Each number is 500 + 40 x the weight over its row's rms, rounded and kept within 0 to 999. Layers, rows and columns count from 0. Numbers have three digits each. The size before them is the row's rms in percent of the matrix's.

# up: layer 3 MLP up, 1024x384, rms 0.0693, rows 284-350, columns 320-383
# down: layer 3 MLP down (transposed), 1024x384, rms 0.0991, rows 284-350, columns 320-383
# gate: layer 3 MLP gate, 1024x384, rms 0.067, rows 285-350, columns 320-383
up284 102:410564467547524466506479464517493526533504526443432487419466529499508504503486482501524439495503553496512457489485559488461425493555488525507498493458447541478448605587489501577551531450530503
down284 103:524464491424512562531516407488556501524462534463523491546401455496485416515565524476462459477488507488530439511566449498502510491505447513564514512478517481513477483534478508471410550470485474
gate285 108:486547419591487443553485437461486541422485447526464465532543495490545515512484493513522523488482427508445473532484521533507593571498586487505497468557518473437489501508434563505501526446461452
up285 115:429480496557542500621516471460472481503515458502544496495483461476524491533538597458508518499534514528591549476508573548448507472556523500519497602562436498524425520494517557475530454490452510
down285 109:429521467446481471487517476508560453480497445501529483489475473446528485538482493508471476534570491534518532542508577482549638563514502544477566516510573533491524527475537514504475518453517535
gate286 104:517546529578431504446478545516539526591519455452514519537524473481491468524548529452465494476547575530531549499456494475551518508533479461488517480571444487485441484590537547460539509553549531
up286 102:497541514518540562456490487532452522529511426476460464522481468542519493502509559532511545461418440555544518451512459438600465501533474462562444454505468561494497565558555467463570513503567481
down286 101:469481502514470476497461437572467475544468469478494427526510493498524411523467518536459519546475498435486490462483535461508443497480478471487450482451482508492484508491542501567511447459443547
gate287 089:469424538517448507498461416496432426511497492478447514478475550503503531471530526472537551454483469487533515542431563569506542489452443481502561513499553534545505510616490480458548526531482532
up287 091:526484556457455446461423496520465452494527507401518456459484518492486497519429497442527528507488505495469491500398573458497435550525510420427494572596490500531539536492511542508458530420550515
down287 094:473493500541522545534513500546543526515437503585474517525527451544450464482566484509480443542509524546477497492549443567508488428465527503589431439404516494532509505585473500504551493512459543
gate288 104:433522543432475462467519438474437516525605450454529550456476518538519512561445486502574482580578521437524449554523487514513428487495572511488449472467556451478506504548537495504470490513542503
up288 102:465523547512538558458387449438462450487542495609436556503536481490506539538536492485583525523524445517515474518483546559529484501449517483478528479483516530429566484540482473485475505556551502
down288 108:513508464527506411491448511517464497551487503524477504518423501525494521529497450568498515430464566465481522502521529506499477504560463472514505505455541482487532565470535466522444503504516454
gate289 070:527413423488555527497475524534533450501427513507513496492512454445506518541468523543488529564447513570428505539526528484516480537494505447482540536501540548465463529483404510525466469482461512
up289 082:453438487480470522555448495520562438519510492538521540530482511515520488521516475475503461484434554496530561483430487400520523546524546548482592516538564450571493480554514473543510473453526536
down289 077:463487529488543509471502521461517547549441498520511541472545555450529534509461491528520511502501498517472503526533460576465538471506474506527470508411485536442528511449503519470457486472546501
gate290 106:510495546534522449481555490513453535442485523496523428543544414463554544528443443547532493417532504475530460547564465530524549427507479503486504488419526501522571473483463485488465493475447499
up290 102:498519497471515503466467447455527469470459489540480445538539484443459486492405493447512497514516575491480543533512456449442543511549460524513522531472461507513452446493419463476480525561520516
down290 102:552560473497521523540512530520499588531477494440373591493520491483569502537516559492531450479475502521452494479519499532411508496454508512434472481537493475546567471402488550493460462448506529
gate291 108:540498475549513515516516510505475440457487513447496534504588494488483442497532518472566569480468534456479456568439535534537504506545490490508547507478456579561491476509530508514480498496580569
up291 110:470449471491489502469473457483444540553472508482488461492482506512546487464463417560480449465496602518527482518516535553465508508506471559530451478520394580446506473535520431454498557552517500
down291 106:509497504480507503511524457459577534518475519509504489539481514554603511606431557506419523511508480533504495456556451490499549489508551470447517497539483438495470471470466491459493461509506486
gate292 102:452477435469499547527517457530523465419452449543519546523519548571476461523570496497532514542446476487478432543514498509487445525420467528468458579458497575486468480486548518542552419445503571
up292 102:571565539426521527421540454578492524521541553444529513531544556528518505567498486460530501501516477448445509493518548469484565513512502642545483396506507525501569558491478470531509496528555588
down292 100:452498500551558460488554535450503504463471425485463499517451429513529447449484527524484488488495499509553524546446537498553400501558485411456503534492466438458498457467488523515427428439482502
gate293 083:520506458528466500506508453478498545523528493521510544511544560493474514523514519511506438451499437518468618476505545468507467474497470527529484480439552506487517535551431433572492499611501504
up293 085:547462592501490445533498540507491469497461481552486565485443448551530493486497474458419480494521526478535506480555449494493458431496513615434487468561531473479536519517533464494458468528444562
down293 085:475607442458540519506456463528416467539532449464462529502492526437458497516484521482470510513494503442465449515453572495527489558475488396574472476456491503535402463567526483533499511424515520
gate294 106:494461478461529573518528475562509469500481493515452501462525456460475448510526513518539514496565488503529517422460563475515470508540511499484495438534549512550583520517495476428462516481450507
up294 104:505504475458540484546523477424544546493519487427563567498477463579497547486493550470485522535475503491443524539601518517574510603468461452533498508448454489526472413600505487500413494492501523
down294 105:473594541530527537486518416483464486384474511466469491485419543534548523536504516415534497420484521463509469495493527504526553453476486591575497450526531493556501555519512473500519427489560477
gate295 091:571505535480460575458500459415541547464458526546451444545442488454486501502521535455511534466526484449544492518485536521449512510545544466617512522469527454489476484457483565536499520503531478
up295 092:517551556555458517489510521467551497516475486491501460501436494459495466488467449492530549458449463532554600434543490548508473522568529418535510499489489560452553515431524577499461468494502501
down295 092:475472502479474551461528583511494501515499447510496489520495523570459564516513522503531556544564563422476441472535488463435459514459438425508458458491481509491437389540548470494542583459472533
gate296 072:443471472419490545489555536456566501469508502441525523424473461461543508508534544510538473500483442472557560497541537491511482471510544442530470550490494489512513495504501553527500507490483475
up296 076:504498500412449538492533461543501527503498511521485561448436449570545504576484441572512501481535547461451462450495524517478445498457508462463484473503434479527518538512493560466528489554462465
down296 077:549571441561553480525465597497432507552469418513547464552468577445499525446520507439467514522510423514550456532485467487496488494471475528475531523514562545524501450540498492454479468492516505
gate297 104:527500506541555622508499549488494486513580474419504551501520525506458477562472460516556524507541503480502498494542492580518480604490542473492561547460542456480536526470529412527503541502514531
up297 102:465576472552511472438548489464510449488451488474500485455467480456554494447575533491512479455510484505485492547539517504524477539520469474525516465518492501460471585619445529489571479496494526
down297 102:510421489457520472497525519543471557507524578568475485522516530500520503498403490538465510504450506490438491498505451436462592438520473549503498491546476500496461512502529485493553525526515516
gate298 109:472498520496526523488434440576556545482428516586508460540516520520569460440573496495499494562539554440491510481479525460497532543504498459525507515438524530477473457447463475533522580486482474
up298 101:551425484555485540409647483515558499477486472555471457462456499522570527480468492486440436459542470472472500534491525523519489501544504489489558569456502504483522551487567466496503431519488464
down298 099:505481498446511484562506496551551512502471486445520450471462565492459489457466514546506569475461466582502484565430446492550486490521528535492458538512489510508516530564546510508515472495570498
gate299 105:467452519534574536485466507469484496515536498501602517472503512453519531532452499468464479522457491538474480533509466465517507550538452499498526516468551606503572537495459494511438540451500451
up299 099:502508492517433514456500449559492492407483549481517545488492465489522535440489539468493417515492538534519522467573540478505468541459484503560511508549534510471454521454526545465473550570507470
down299 102:513541505435438499516477550491535528544519463466489503524583465525484505516490548464488548547503458545429540493501497522417572472469490552560480532472471382512486548549570491539528400439512602
gate300 093:466430610479522521529537529496503438511550497558501478478485491586535490466446516411524511513460515503491577423452395480489539553495486493498500470591540474478488489460501463467536476546523480
up300 093:428479529518503481493514493490424486504520546476469507466449454514510434527493499567462577507446472430459516465496545562511440513503513547489477462520525550502511498552545458496487445539500463
down300 099:520518424464507472487557562487489497557429509536500477539487498553482463517496423474556483475545495501487446558537427487465590538517404473494580583572492510527468507430470547446487484479518500
gate301 111:520548514448531450571444491530532498533465525477462490443384484479500508499525498489568555476510552466481567464566535453560515490428497478444512527481560519438509516546515459504504521521485509
up301 112:589566419580483495464507488531586587517455545503476540534542446459514539545530541526550532518552492469578510466494522469512506526464518465528445460593440514522419418541443557453487507493521489
down301 107:551548520450536494550532452522455507471487470528493514434478524451486535525487431482573527480490516452506531512521563400497443517509464490492540546546533543514622500511464470536504564555525515
gate302 102:541545455530432555482453509532458539441381466598483505528504521507517507474496501523420477564448546514503457613457504443498473524461469504450464523486470503411520501471521591475531458473521489
up302 104:458453475452479387468489530446463518543456483445519456530559482525491543537505478525519502529595528512441532496521469582492481504559502528583524459536509487491521386498488464475531503467494558
down302 104:554565481510455515591534555520514520489468511515511615465430476476487478507524459489489485488416461509485545536439520462515540440448455472557517446441459541501558484490545567552452562487501504
gate303 095:534452494468554572500563512534521492473515484501548563502557481511536468403515512532535484539542570543460556503429450516514525464504540543517531463438452502497573472503503513534453521517560522
up303 096:486452498491437549522529489415531551499533485520548497543518430491546498486559525533575495484541515478484500555444479459444466444585502575444544480433527445458485491502488511515482450497484416
down303 100:465453499516422479487526531524576471499527558534478541443469562516502464543461582518450496453511414465496437495474500411472501493497458505561572507548522435442550502495492544499454430445548532
gate304 106:487519495531521559506549453477502545482472496454511508549495477493438491533502521490557507446514599469534545538441498468539467541503522498573506532462507491482409535492553461439512496504507500
up304 101:477459483467508552496455570502415475543487530520558450508563495492561449509441532495607463524495431478487464457454468518500518525554542412531507483496580464421458439460525527543505526493574547
down304 107:488511559592495523491523433522476518431470452470518496475448446505486575503539462450531453477517529459495483505486496476586436499512452476512497571469519511463547540436524456468512446494489512
gate305 101:503516523529574484508560467489490475440560464447508464428508507529548466506530489501490512452489508468580497505515496474547457499472503549572543508474542541543524549497499499465425527443544485
up305 100:578490553532499509518512490455466473499494515457509479502455529476456446509459479445566471460567519432499555482489539508492494539542460476521476454519462459556572478565466460466479461497457421
down305 100:481496527542462482534486436525534478484472468473517509524475473475563478542572496488481489506457447534566395562486473416501495494459520563552513591513506515526484566477526499509562469526515438
gate306 091:530459504443454482539485479524505483502587560504525434404493460438471562416533548513497523472519544530591506479440532480528481517499500427507578571498527538420479512469487468476486452503508488
up306 094:514523601535476472508465534471431530508459559524433499573546512543482491509520523453484405523448461449539579472526558514463411485438468415511410529553482527577500440506555472510605495464481478
down306 092:481437433506493550484506521461457478491445414483554476520526527440523568473532485461483525474480549489463489541536429567485532461550482612441579551462473550484453546538489515459481525518499492
gate307 101:594494556506522562468521527509507485410464498463589474504520577504420458474492451510547556538516508440508508457491513483479455558526538551503459590460534486499564467450505538535446570489475464
up307 100:457531471460502518569469552559493503518515447523449525566501506442509513453481539505541483546528521446497554526511513457513456584451511519470465486518592550576571489514526483485431422513504413
down307 098:530492496497475467493502561448491498532559514454546575488443514478564471553497456407486477564483511437473512569507466495518467490480506498500550519517422508567410527465471542548583488467535508
gate308 095:512558510595488441494576496487567542519472566560483537492447514437532480540473502504515550474510530558501494454503575501472454526456540533581496444455514550426473446450430529479486526567495459
up308 093:487439524496475485480525465442457522506468522532465463461533539467464445471458583509460552487473527574546465490504496480517533478458506379568544489460464517478473492478481575510508541544500376
down308 096:562590495551494514485483461514476582448450483495517438488467499497516470467486486483539454523446485502384485521575435538563530494518464506466454542549574516614552538540470507518585484491544557
gate309 098:482432472492485507463487477495514453482459457533483565470503527493508510450462591593561454511543478454535517470482419424497493526457515536513538497469514503528554457420541529515576595480451507
up309 100:475482512506461474515566524434441518537496424554485485459530520551526464493529576506560534444509614503477503510484515514587465547522457514506492609520544574553509501431537488534446508547448512
down309 107:511466530539564547488467518518391503453532527546513425424406463496451497461439488484545538491492529450535468450538569488497441542577497449557493536534520523544521488490508520459528453493479463
gate310 102:482539502551499539489585508476530496482553528489503500492440461477528532515517558549550498547497581546538459596561508491489464560480524521527591502539567495468466498458510539449532450567499519
up310 098:514510501494512588527442499581490496598528552463582527503513559488447454578552481461532473506454523547447483483487536502552525468491512483558528481523502483522512483499516555412550465554528522
down310 100:493529456479408493489442517442448501534467475506498524517540512519507483489444525526554533456534478463506499450468513418461523498493498456454500442483476527488480518448505501481483503442454528
gate311 106:535515524516553507535525493451483429495538475525588503475428564518478406532459561494430580497476483493479506521462532490436522572520522404557565489479521539551464522467530479461540480559541531
up311 103:600517493541485518586432510520449522525477526397470507424590580475499463482522511448483492500535421529548510456465479470536488537528568454553467489490462519494597445424562475486468537545465487
down311 106:460498511479468535430513432539532536521509460529515437549515443477586463461503500525530468528478530466425495548543458485462510448493492462484531519447504547482473536554508536486509491473484564
gate312 099:525519543554499498442575461570497495505487464504462469401480502448510568565463480470565467468506533530544530489524432505530495406589523551510493584458503584502492554510544519513497497419460478
up312 106:418498500440470561489449469457427492569584553558481513539593494480492473550605542450535480590448558488552502505534536443499503482511519518548520472414480466550592466410497493482504569441493513
down312 107:448474503556504554474495506518470504427572483394419511458491491530578496546511420428521544540521503596498514517498549501482474425574489519486474492482484452528516536487532483542425536534436480
gate313 097:454482555505556467564453502484512462482489487510487560532489569481465498522599496485526528563528416568466505483509456471495433507489507525586515544508552509534515537483439475458496493439554433
up313 100:483467523540518562536502502530491451532499494563561471508553488526449462427560551505521525435466498507482511519553450609462471541515462529504464460496516507498492566489480496446578588504506518
down313 102:566535464462496423513536494508492561482550527503509544500461519556440463491500511441512512516579518566514507497553543440558530496517526473533464540512586528455473478478465513523415415437457511
gate314 092:506514486557510497513496490591499484523486507516502458369448542519527556559555505477581561527547494519478529484517463467452483518556531492460510478466495504414530491549533461500500465460508470
up314 088:554528471528483508488481529416526506463504466497515512534446429513564491500535510501535536452534538483526550490508489546500521467507492465451469528542513490450578609453509516526430551543493487
down314 097:507431478543533489540448536508591503488454441515527538513500482495520489542499485476469458549472467598516458530529562541443410525496514454492544471394459515501496542472494490436542592492583491
gate315 097:539493578489509541515475482454490485529535418534417482493500463503477465466530519463455491490501553556543443463501476478535486475480543533484497420462428442529499425473502449425521402511488506
up315 097:488494546492543526439501485479460467557579510483488553454497455518508464509467503489513502496510544542515516494461484476449541442508402526527413560418565494485506538533488519532533521489464502
down315 097:503535510523519481531440513538479499512456476494534506528590487493485468456585519497508445514510449486541513499509463485529505488436663513484541431491543437510519486472513474407512495466444495
gate316 099:546529558530532508532443483507474514524514526485474512462536571526553466525513523598474470451497436508464514482529476525511458508442509518529512465515537493447460564484569492496556523532528520
up316 095:560536535481501493465459509471458451540447499492502473478524496515479480518512498538567545535488534534507490473470423489485484556489507524522617465485532436506595459435526439547550536523519516
down316 102:484464540622538417400508484495489482515497505511505513488472448468489518444473460541488494491496503431517465555530530485487415542540548486458431512484510527456460500553504558465502448529512473
gate317 106:508498535489511526465518516443574485566537511493526497505489453508523472536524511429538485481542498508499510463517490518469492530461428464489498450437507446590498513534484460473516538469525478
up317 103:479505466533452478522468458496482474454472531529454478478501546497436512448559556536574468564443486513438485461501467550532542501510453445494524605533478456505510460504444553531481529450525485
down317 107:539483460535456559429518574520541539543486487487475499558508453549481520488522418424496467448503445565563533500442490482399490486522487463450445428429505443463547464568485446492547497488546459
gate318 106:573490533509500428582575557451501446599478500461437466519512558559537546537526484590480502513525476525502479535537443579484530435518506509495519487482481478487517567492504521512486444442483531
up318 103:529543552537408560475460507573465515511595442501578557513523462536479484439501501481531397466462489425565477466466538515444481521563486572518536511439499471514503513531557555478536494537468539
down318 105:535488563515546522559530484357511452445452491512491505498516521461550438549414468480466526450493459486437491533545457455488525469559602501519532511532442476521488522471557501539488529556494554
gate319 098:566481507444542436517436530485393468420555538509498482570475433466474487450460400480489465511490515477586496561543442506479570529477493523540493509547562502516446480530472427502520524496549536
up319 102:420483587574489477500512469568595499505551591432513496453513505484455500476516497550548485481548546568499444532527488451481543513534506500530528481506491533514478499492541590421486495489546544
down319 103:496545447439478571474474520433444492462523500541574496485496486512526517545556548481542513520510431487451516461469501594462478552463524506458399532489445493479456529546485434587480502510451485
gate320 100:477444554522530547505589478564444540403508466522490472522433577504465473530464491531470557429550484490483524468502488533467529548560552531538467501539558520513534493500527462576416498522513523
up320 094:501504519501497532455504534541505514429478574497496499486465529466527474587493494473555515510519474518550552531514491539488475467518416618508481437494411475486537468578435519522444522567498488
down320 097:541475457480433457532468488400437495586534491468524531526529395545524501443484516439500470520456597455531462493495475449512558546500578487460526468450486491493478526458515517452503582438495414
gate321 104:499450535482494453459491518506495518500489523525434545456525442535404495512498567515483446544472508514522471492495515493527495518471472513495447528501521565560507480467517483422549518516491448
up321 105:443466410461566471496518437526509496515451502551463470492517495522465512488512451469442529505453488521457514418457473580530513455528491532481513502485556499506435407470454492459501430482505493
down321 102:422483509494506583491499501432529542455537463567487523521484484558563493495470507513559480546535517489497483466436542439490548516525504461555516515504496509455493571522480487463480553484526589
gate322 103:570474513486477478517479444505520458477462495544542539552437539411559469476512506549539521545504485520490560507473533469496488603532446488442550569450475491551546577435532512483461532508473560
up322 103:484521452487446492524474496493455455512462490496570501546513541494518502441503556542563531532560597469535453532528443487461481531500573483532518538524489502530519557532521555519477540482443547
down322 104:435464529534479516604538497459501529601584522541502469520599527533554525533466542549441507482533450548507431495510475590486579480492510536538536534502470467451561474521475464468541530554464443
gate323 101:459515547474554471571505577499461509505425508527459552488479449517623500491508547441499451525553508532479487464530488530463585510588564494445522517469428552483426543575516471496519535521512535
up323 101:463495528446474568491550520460479435512468481464510530462488510461530549460495517480456458507496525602526456555532505605549520505511508535482512526489516601584532450482524520523487502555508539
down323 098:498483471467601457556515442520475496488541437458474512533486468515476556531491508527466505432514449490538536476501538420458454570496543465488466567519484490450450509448546507510472545447493457
gate324 101:477471486473488529548496474518473548482577523495528495495492506542553559551464478498450542416439527467568501562520419460521502399482533504560497494555519490489509467472450537500553506479457471
up324 100:522483498469497453500492510465538482454541460476513524495491542467512427467522429512559521488471535424530495546442506483519507554543515547459543490491556457555470420447509472558562499466481480
down324 101:496483530538538515469520447533491543445462602510526468487445450444560451476560478475476517562515509506484451429554485555519563454512471477535455466515462510490499556546532496479484451522501544
gate325 092:440453567476531520492505424480534454455481509525521500446429443461482459524544493457472479420545500458502499486543537464473515479488503517475567493454495441450477571542438509446542525455482471
up325 098:470414558497499535499544455538504507515477574540406459470459565461450569488483532540501499423571498518441443514509492512544490518508516461422533502496521529490501554483413518453522527518492521
down325 096:479537527515557489521549555491546456494590433559567524541568487508466527504497444509533549553464547486518526469518552462511523427539579469494481514573524493531469480539543524525527488515499473
gate326 100:481462507507526510495498461492575525508526515462461543538510489529497461475509513453514489573508465558528509507570481494507485482534457493425470505508557473448450416446450487521470528497539455
up326 100:482498429554482497447469484515450464537541582509496543542518486517451500450508539508499458398510486520568528471469430441467450504503478432479485498492500508525469504492508527489546500526455450
down326 097:545457525473567517505569477472527519490524482482505489521507503502569435526498449481508516591449534451506532523478535577565494473443447492428582469528556483493560453514518489507492555469566492
gate327 103:520490544528560559525493456464528529555575555569515524523439569506562438474429506469436509538507518508498486465525459512457533537493433489487497527515528558508564505453472529473504518522441506
up327 096:480486562531569545512517481502476533505533527520515574449511497532541482469489484500455493489451451568499463498483446440518567525479484482521558640469562536482522535467516501486479514536431502
down327 100:513459488533498455496492545449483521448471484529509479518533504455535474485519515464542477504549520462495528450477515507400546480472519495497487486439460472549464509542513446489403518553565457
gate328 076:491438585572526533496481410445502459504515550413499475541524491510480494486411491557502524516467526552460513467446492499482505510484501428485454558463526527524520526445528465535514540517556466
up328 083:514457516501557474467483473521576607538522430498573389594481475484494513447493444502523508553531471504446454433475479477502544532437498487476511514525475471515476478469489462519510491512534534
down328 075:456418514540489526438505553479463452489419536459476488392487466527491526478494493565475526472532543545504513481515423542487508426530530461475506475544509573413562507525446504509503533471533456
gate329 097:536512535462563498478471479431416427568474476462492546535523501426494490518510475525525498551518489472463548498506485492510547470499536524465563499562467522521440435608475534455466408537529526
up329 103:539532540460415496560529466515514528493545475469489488497503446481469478495562517518515522495458524501489530559488495523601474483504470493475486406506542510518501531530500465526612475513408502
down329 098:483519494496486485456455498466490486479437546541564539461518444517535543463528476504554494472518490549498481454512473433384543476490524541490515560502479527514504487491554520495471594522517493
gate330 106:526410471478441505467520504522508536474559481560504576528460534474527568476518440493483470507530535487417497523500529456532522475527525422518536470485534448479503505507491472476502541495548487
up330 105:496428514510570514417593508452499428458514464513577513472515525458448503466501481467504500563454456500497542523488441488528520449490494481474472502516514469506499482464524513528464485471531609
down330 105:489562468544520566494453517482550488534534496459482540514465483505511524484506483511523482536467441505546471380479539468427472490470517498547511487521541475501396476511494499467479526501419509
gate331 100:502513493467538473494460534482467477488586484470455494526545577490459518581521509474477539448524522550475578486530480482447562470476465552559532402412464512467507490533444522408529569519505491
up331 104:506545485568493496465531482450454509464566569476462519487513516579487593504563491478542571517499494536423558504475509483527451483467397541446533485558483521525528520459496439522574509555444461
down331 100:532426511442511472502553484529589504460412519487543472533493472438367509510490434517489465481526519464570532485505526505522479465515552415501490505505514495539508499507503476514479512513602554
gate332 104:547503500506560532506531457468487472505528461516507541549478537456535529529498466488527455512575545499500545483505483492447445511491595478417493440526538525554525570465502568521480476556511563
up332 105:476502412519506447521482552546538560458559555485440575576503532510464514538484497536506468533479468526480526483504469482480454553518526470414447498512466503545505488528546495461497476511485469
down332 105:536457576485468512563483404476479450495466497512531503503456516494537491474462508519518474481463493502399474489498512570589476516465441506539573493466527493523472482516468473500500492470480519
gate333 111:473526472538466495531521520454515530447502448545559472513666532530509478477492500482463485485526535547448541489521489474428551545481524403503540522484505482463561544565452551498468495529538491
up333 110:501516549588481556502481533530492512497413527424503520471523580485543580525495499506455422480496487495509436496482579565527511514562518473540515518578547581499528482469501560545457487514456517
down333 107:523476461500534525441528535527495444470505572540486482454448499505408433506588559514612502537481551454528523402511567528478542449465492531427444507510544493473553535512485462490435526536576513
gate334 102:483487585436553475564493483549442527453473507456468499472524458493482552548408498489545532485511470503487453567463565552451438477522567484533559548467480528503513474504548493519580549465500526
up334 103:516546463485530446496440514498540556460524485519475515486449450482485461491491486517473543510464529527512452540505468482492509477477512507404485478591435431536493560505495437488410490546556499
down334 107:495493525513498536492450451425438428457483498440477449522469521459502491538489520453515453513451457432446509520547494471496500521544492501444439473457503455478518478410477512514492505471467571
gate335 100:543515509541466479557477538534511544497501483558525499499477450434506495487535522496457405527546444496578486489458501454572500506518440481529469561589527484534409485570574523443445517551563502
up335 102:500554504451537483496503499514497508423517532532499519479494539573545472375461481535587504575497402469505485534524469553482482535517513504465470553468508464503546551474502531462493457539484511
down335 108:549507563539571475482525473436480497502475484504478481443451468439575486476451428514538492519455561499567548507634509551478539465550447516521602525576532401507577463541512549485464457504439558
gate336 105:503456525401562502491454455589405545510497449520525545447515513536479467580481433471517493500512510493517465489529501537431512465448468514512585576470484497529526449537490476448536473457528456
up336 103:434454519548485517438560496496481510430534540485420540627544459563519530546418480524530571550450524468544525449488461478508508547488502412535515550566539470449507507459478472481527451547508528
down336 100:468512518492460568542505466508479539485511537522530500439466443537467487547568516515495470441504504561420417508522474515473521500512509481455521470497475511584443495543445525481493569479499523
gate337 104:518502480526477545521473493508483528523483574509496477457470495529402536455477526496498526469475475472507455524443485495453523525500449471533542564468537431552571537580546466521535568515448528
up337 094:501498451542520557488523559547507453494547470453540501506502488542503425442492538458429541540461466395460483516451504541495585528499435439512583472444551513541520517444586470500514536497459516
down337 102:545479489463483464551556538438482473515472555510519530489480462479466485562516466546492502515460485420503502504586521493515446523425483582453517549493548539466474482490467574480583515487540479
gate338 085:508511497439529511477460467453503474517543539403485495572510475525512489465456441550522563461450462420513512438507504512481554498448497447567531421498555557565482436553423480538549534495491520
up338 085:472473502458428537550528488463476527547525427455512493538411453455474539521454469540434468515497501505461487488554454524442466537483488520464537517500450464438516477525530516505452503437546549
down338 091:507524491554569533495534565504486484544455489513519456494495503460463473515559477465538563586497465575534490481459529488581507502456450392565465491510465460581509515493472526513467497572505476
gate339 097:517552445445442510509499467415584492470499491518483540543511446556534465545458534476498580531483496499482471517512472453544495560432455452462523523460506556493486444462457547559484419469513505
up339 095:431471551447525527499486585559471494524511509519473540535445528518533440448467467489489468536541498513463524450496501483496478494483552519445486463518498515470551520521472525389446495527519436
down339 096:566535450498454485486501488545513499521542459562454495482473580445555543442470512624459500546559487477462507467486438492531492558480545490508519560497449563472523485501566497471465515558524502
gate340 095:545577564488517582460541395448478447464452477435451510440532532477472641459469519463564468496476531562479433491435504510493485479530482511524560447523492561512533558449529490473512528492512539
up340 100:535505467489524485477472545554498476429438475485493409599491513541474501496477539476492470485423401444516450497516514542447510519506586425587463504454505457517458618454478489492453454536495455
down340 102:442606502451488533512520461489502481533518490564541562474506482496477516423467510505509489463606549529455399581520490491561528472520416599469470509497510483453557487547534540541485569514478541
gate341 101:528454530510422480472473548517522576477526441461551426563545552455567506465465481589549478479573527540536547525501506514492534468553498471490467494572503563451478449456516542578526476444464491
up341 101:488533504461522431472507538486514506573498408512492528520462476463513423470527499477525544477504430517479441429567562483452495416466542476489494530482502455503513523510542470538559467560512462
down341 103:501526456457513450514528465535465413420483548509473494484483577474526562539475554458522462516476487483459506489526482557590427456548500503495462501497543597552498448483496502462473437499533507
gate342 099:488501442479491527520493537557499516458428449513487555529544524522472510526434458460473532460587469562448584522511565452490507520434453497482498500450443463536566512498529549515463540472483533
up342 102:528525494545507522554499545476472568534537506532469479501493553476503527480485482524479482467388585509475499519515490521495526547572488567560458526483470426454475514458428538486574555496535470
down342 095:511527486512596508472491519495452485434540524483491500557536434529492503558574528495499500505479542499540488417480560473422385512513483445453513470512526486524515576430510527484505462527521520
gate343 107:484491447524485503541523490576490562533446460524482550476487530463450496479497507524503532504484420504560516403543503503440527514495546495529456468512475490504498501487499578442517508484479463
up343 108:544529510466512454527464516499487514456481447531442563507446581413482476576537535471428493479473502510519546492477555493513554530513505485517467485502526539493539484434563425494513518467490484
down343 106:555565495491462495461403481447438525478469481453478490454497533478579481505474475565576539530505556507492478500554496545484551505530588498461468490553409466534512510504424485485532498529588522
gate344 106:443588583463519516496471441504515441482508515576510497526477470491483482519454450482471450487502469477444478506458499451490518558491503568501488498492552462502510509530452508504501439474514580
up344 105:513490501556462473494497474403542485447523432515527513509537445519517415475535520509533567479522460412554469580512496546504513438526535438612532487498402503497517483549512509440503477460476527
down344 101:477523529436566535502496477553456487543474515563610488524442517489464505582466477510410398517422507468466469441488499408498432526492543554475478521516562458438467480471472468517491471478508435
gate345 101:494512462468499497479505494525498456551531484503514410582455547447526469453547571501468484498523512516415548571553554533464477548516519516505485490519528577443510533567511451468449516497550427
up345 098:458462468433502459547522471530517508507587494526541483521471571534523526469546513536493505482462497473413575498456536414538533566494553475478505454483502542525485517539486474441483517543560502
down345 097:541506519478499554490527495504469445509479553489489480556486493438401506495453466517489493491498420442610485497545464535496514510535428486508544444483592458502489583452429508448495437438476586
gate346 102:517589509503546556457515494507571532498502483463548493542507541481552469547539562541526457483451538436507516543454453451503524516507484433431452502428544446468533540508469511502583494517496520
up346 103:459456484513538491450488554606498473454511462482499519494502472502563524525491449447508512511430506550471458479544516488471510525458510417510436439506487546536487605463553427546517496473470479
down346 106:485593479566495479524471476566555504484493498473488548531502566494474539424468556482629487472549406449510594504513472460540505510417409517510488551524577481549474458497464441482521536468446485
gate347 114:543537445427499540526497481498562547418491491468493534460517553496591481547450549503472539486540481604498539496518515467514483469522465510532470495500462560496440494490449463520555531476475540
up347 105:472535553515496552522591474446551555491520501449542516417509483514512480517482489505461507554529511535471492570529444451446549575484506530483483546494513431530495532441571493503526450598500585
down347 104:521487497514428555533445570547484487506539414508578536487457467506485526477487488539483510552436516501495492484506521505531411489470494500540490476542523535532495494509478563554503512479490434
gate348 099:556475514497513502477539484567521544413547490469552556446520429522590489511446509518470464526506532565496488480472510524525525502490525453432510471449558517413499457523523512546542500553431521
up348 100:441514457498455535460547527508444459475429471510472444498421517485562420491496475471475536496408489484448508512539434457463593598562478485496546525556497520577484486469498519544519462451453476
down348 096:508426504462472417482500497442506509531540525487494514493540538516564492464583509405532486556538522551489452530504548504557509477499530441535515572508571488458442499529477530526453478522492493
gate349 102:541537461452477554522492396530535560501501553517509504478554555477534434512464474437500514549543430529572482477478513509430382466464472499533512514475490468529508441479471526514537560459409466
up349 101:533547432466527513498478538538622557488493625439473491501535504595476449463472461475489557530462491568534530518465484513503521461522547426538508563534534453554473494556448554479473530526453539
down349 106:500530533517524498512514378537445497476486516486508531421516491499422456569537429429529508467488525478482433461433576481523476488531506479441525526501539550526497453506503464532488447534499533
gate350 112:470511467515498592417509427496490499505458480430550489535521512512509520527576512456476465565511441485514504510439442508542468499558515429462445514522523507415480473433485479549466456499477459
up350 099:463499516559462455509535532587488525449551500513538419547491449579472482516558506535482415461550492561547495423512496496477446483497492469490508503528540467477503549513509522464570478479450524
down350 111:471477523499458495512424534497472489435515497523419542463447526512536503512538530436472518456406499529498488497477509420506468451511424534576464526507536569455556517536453525403451492549415479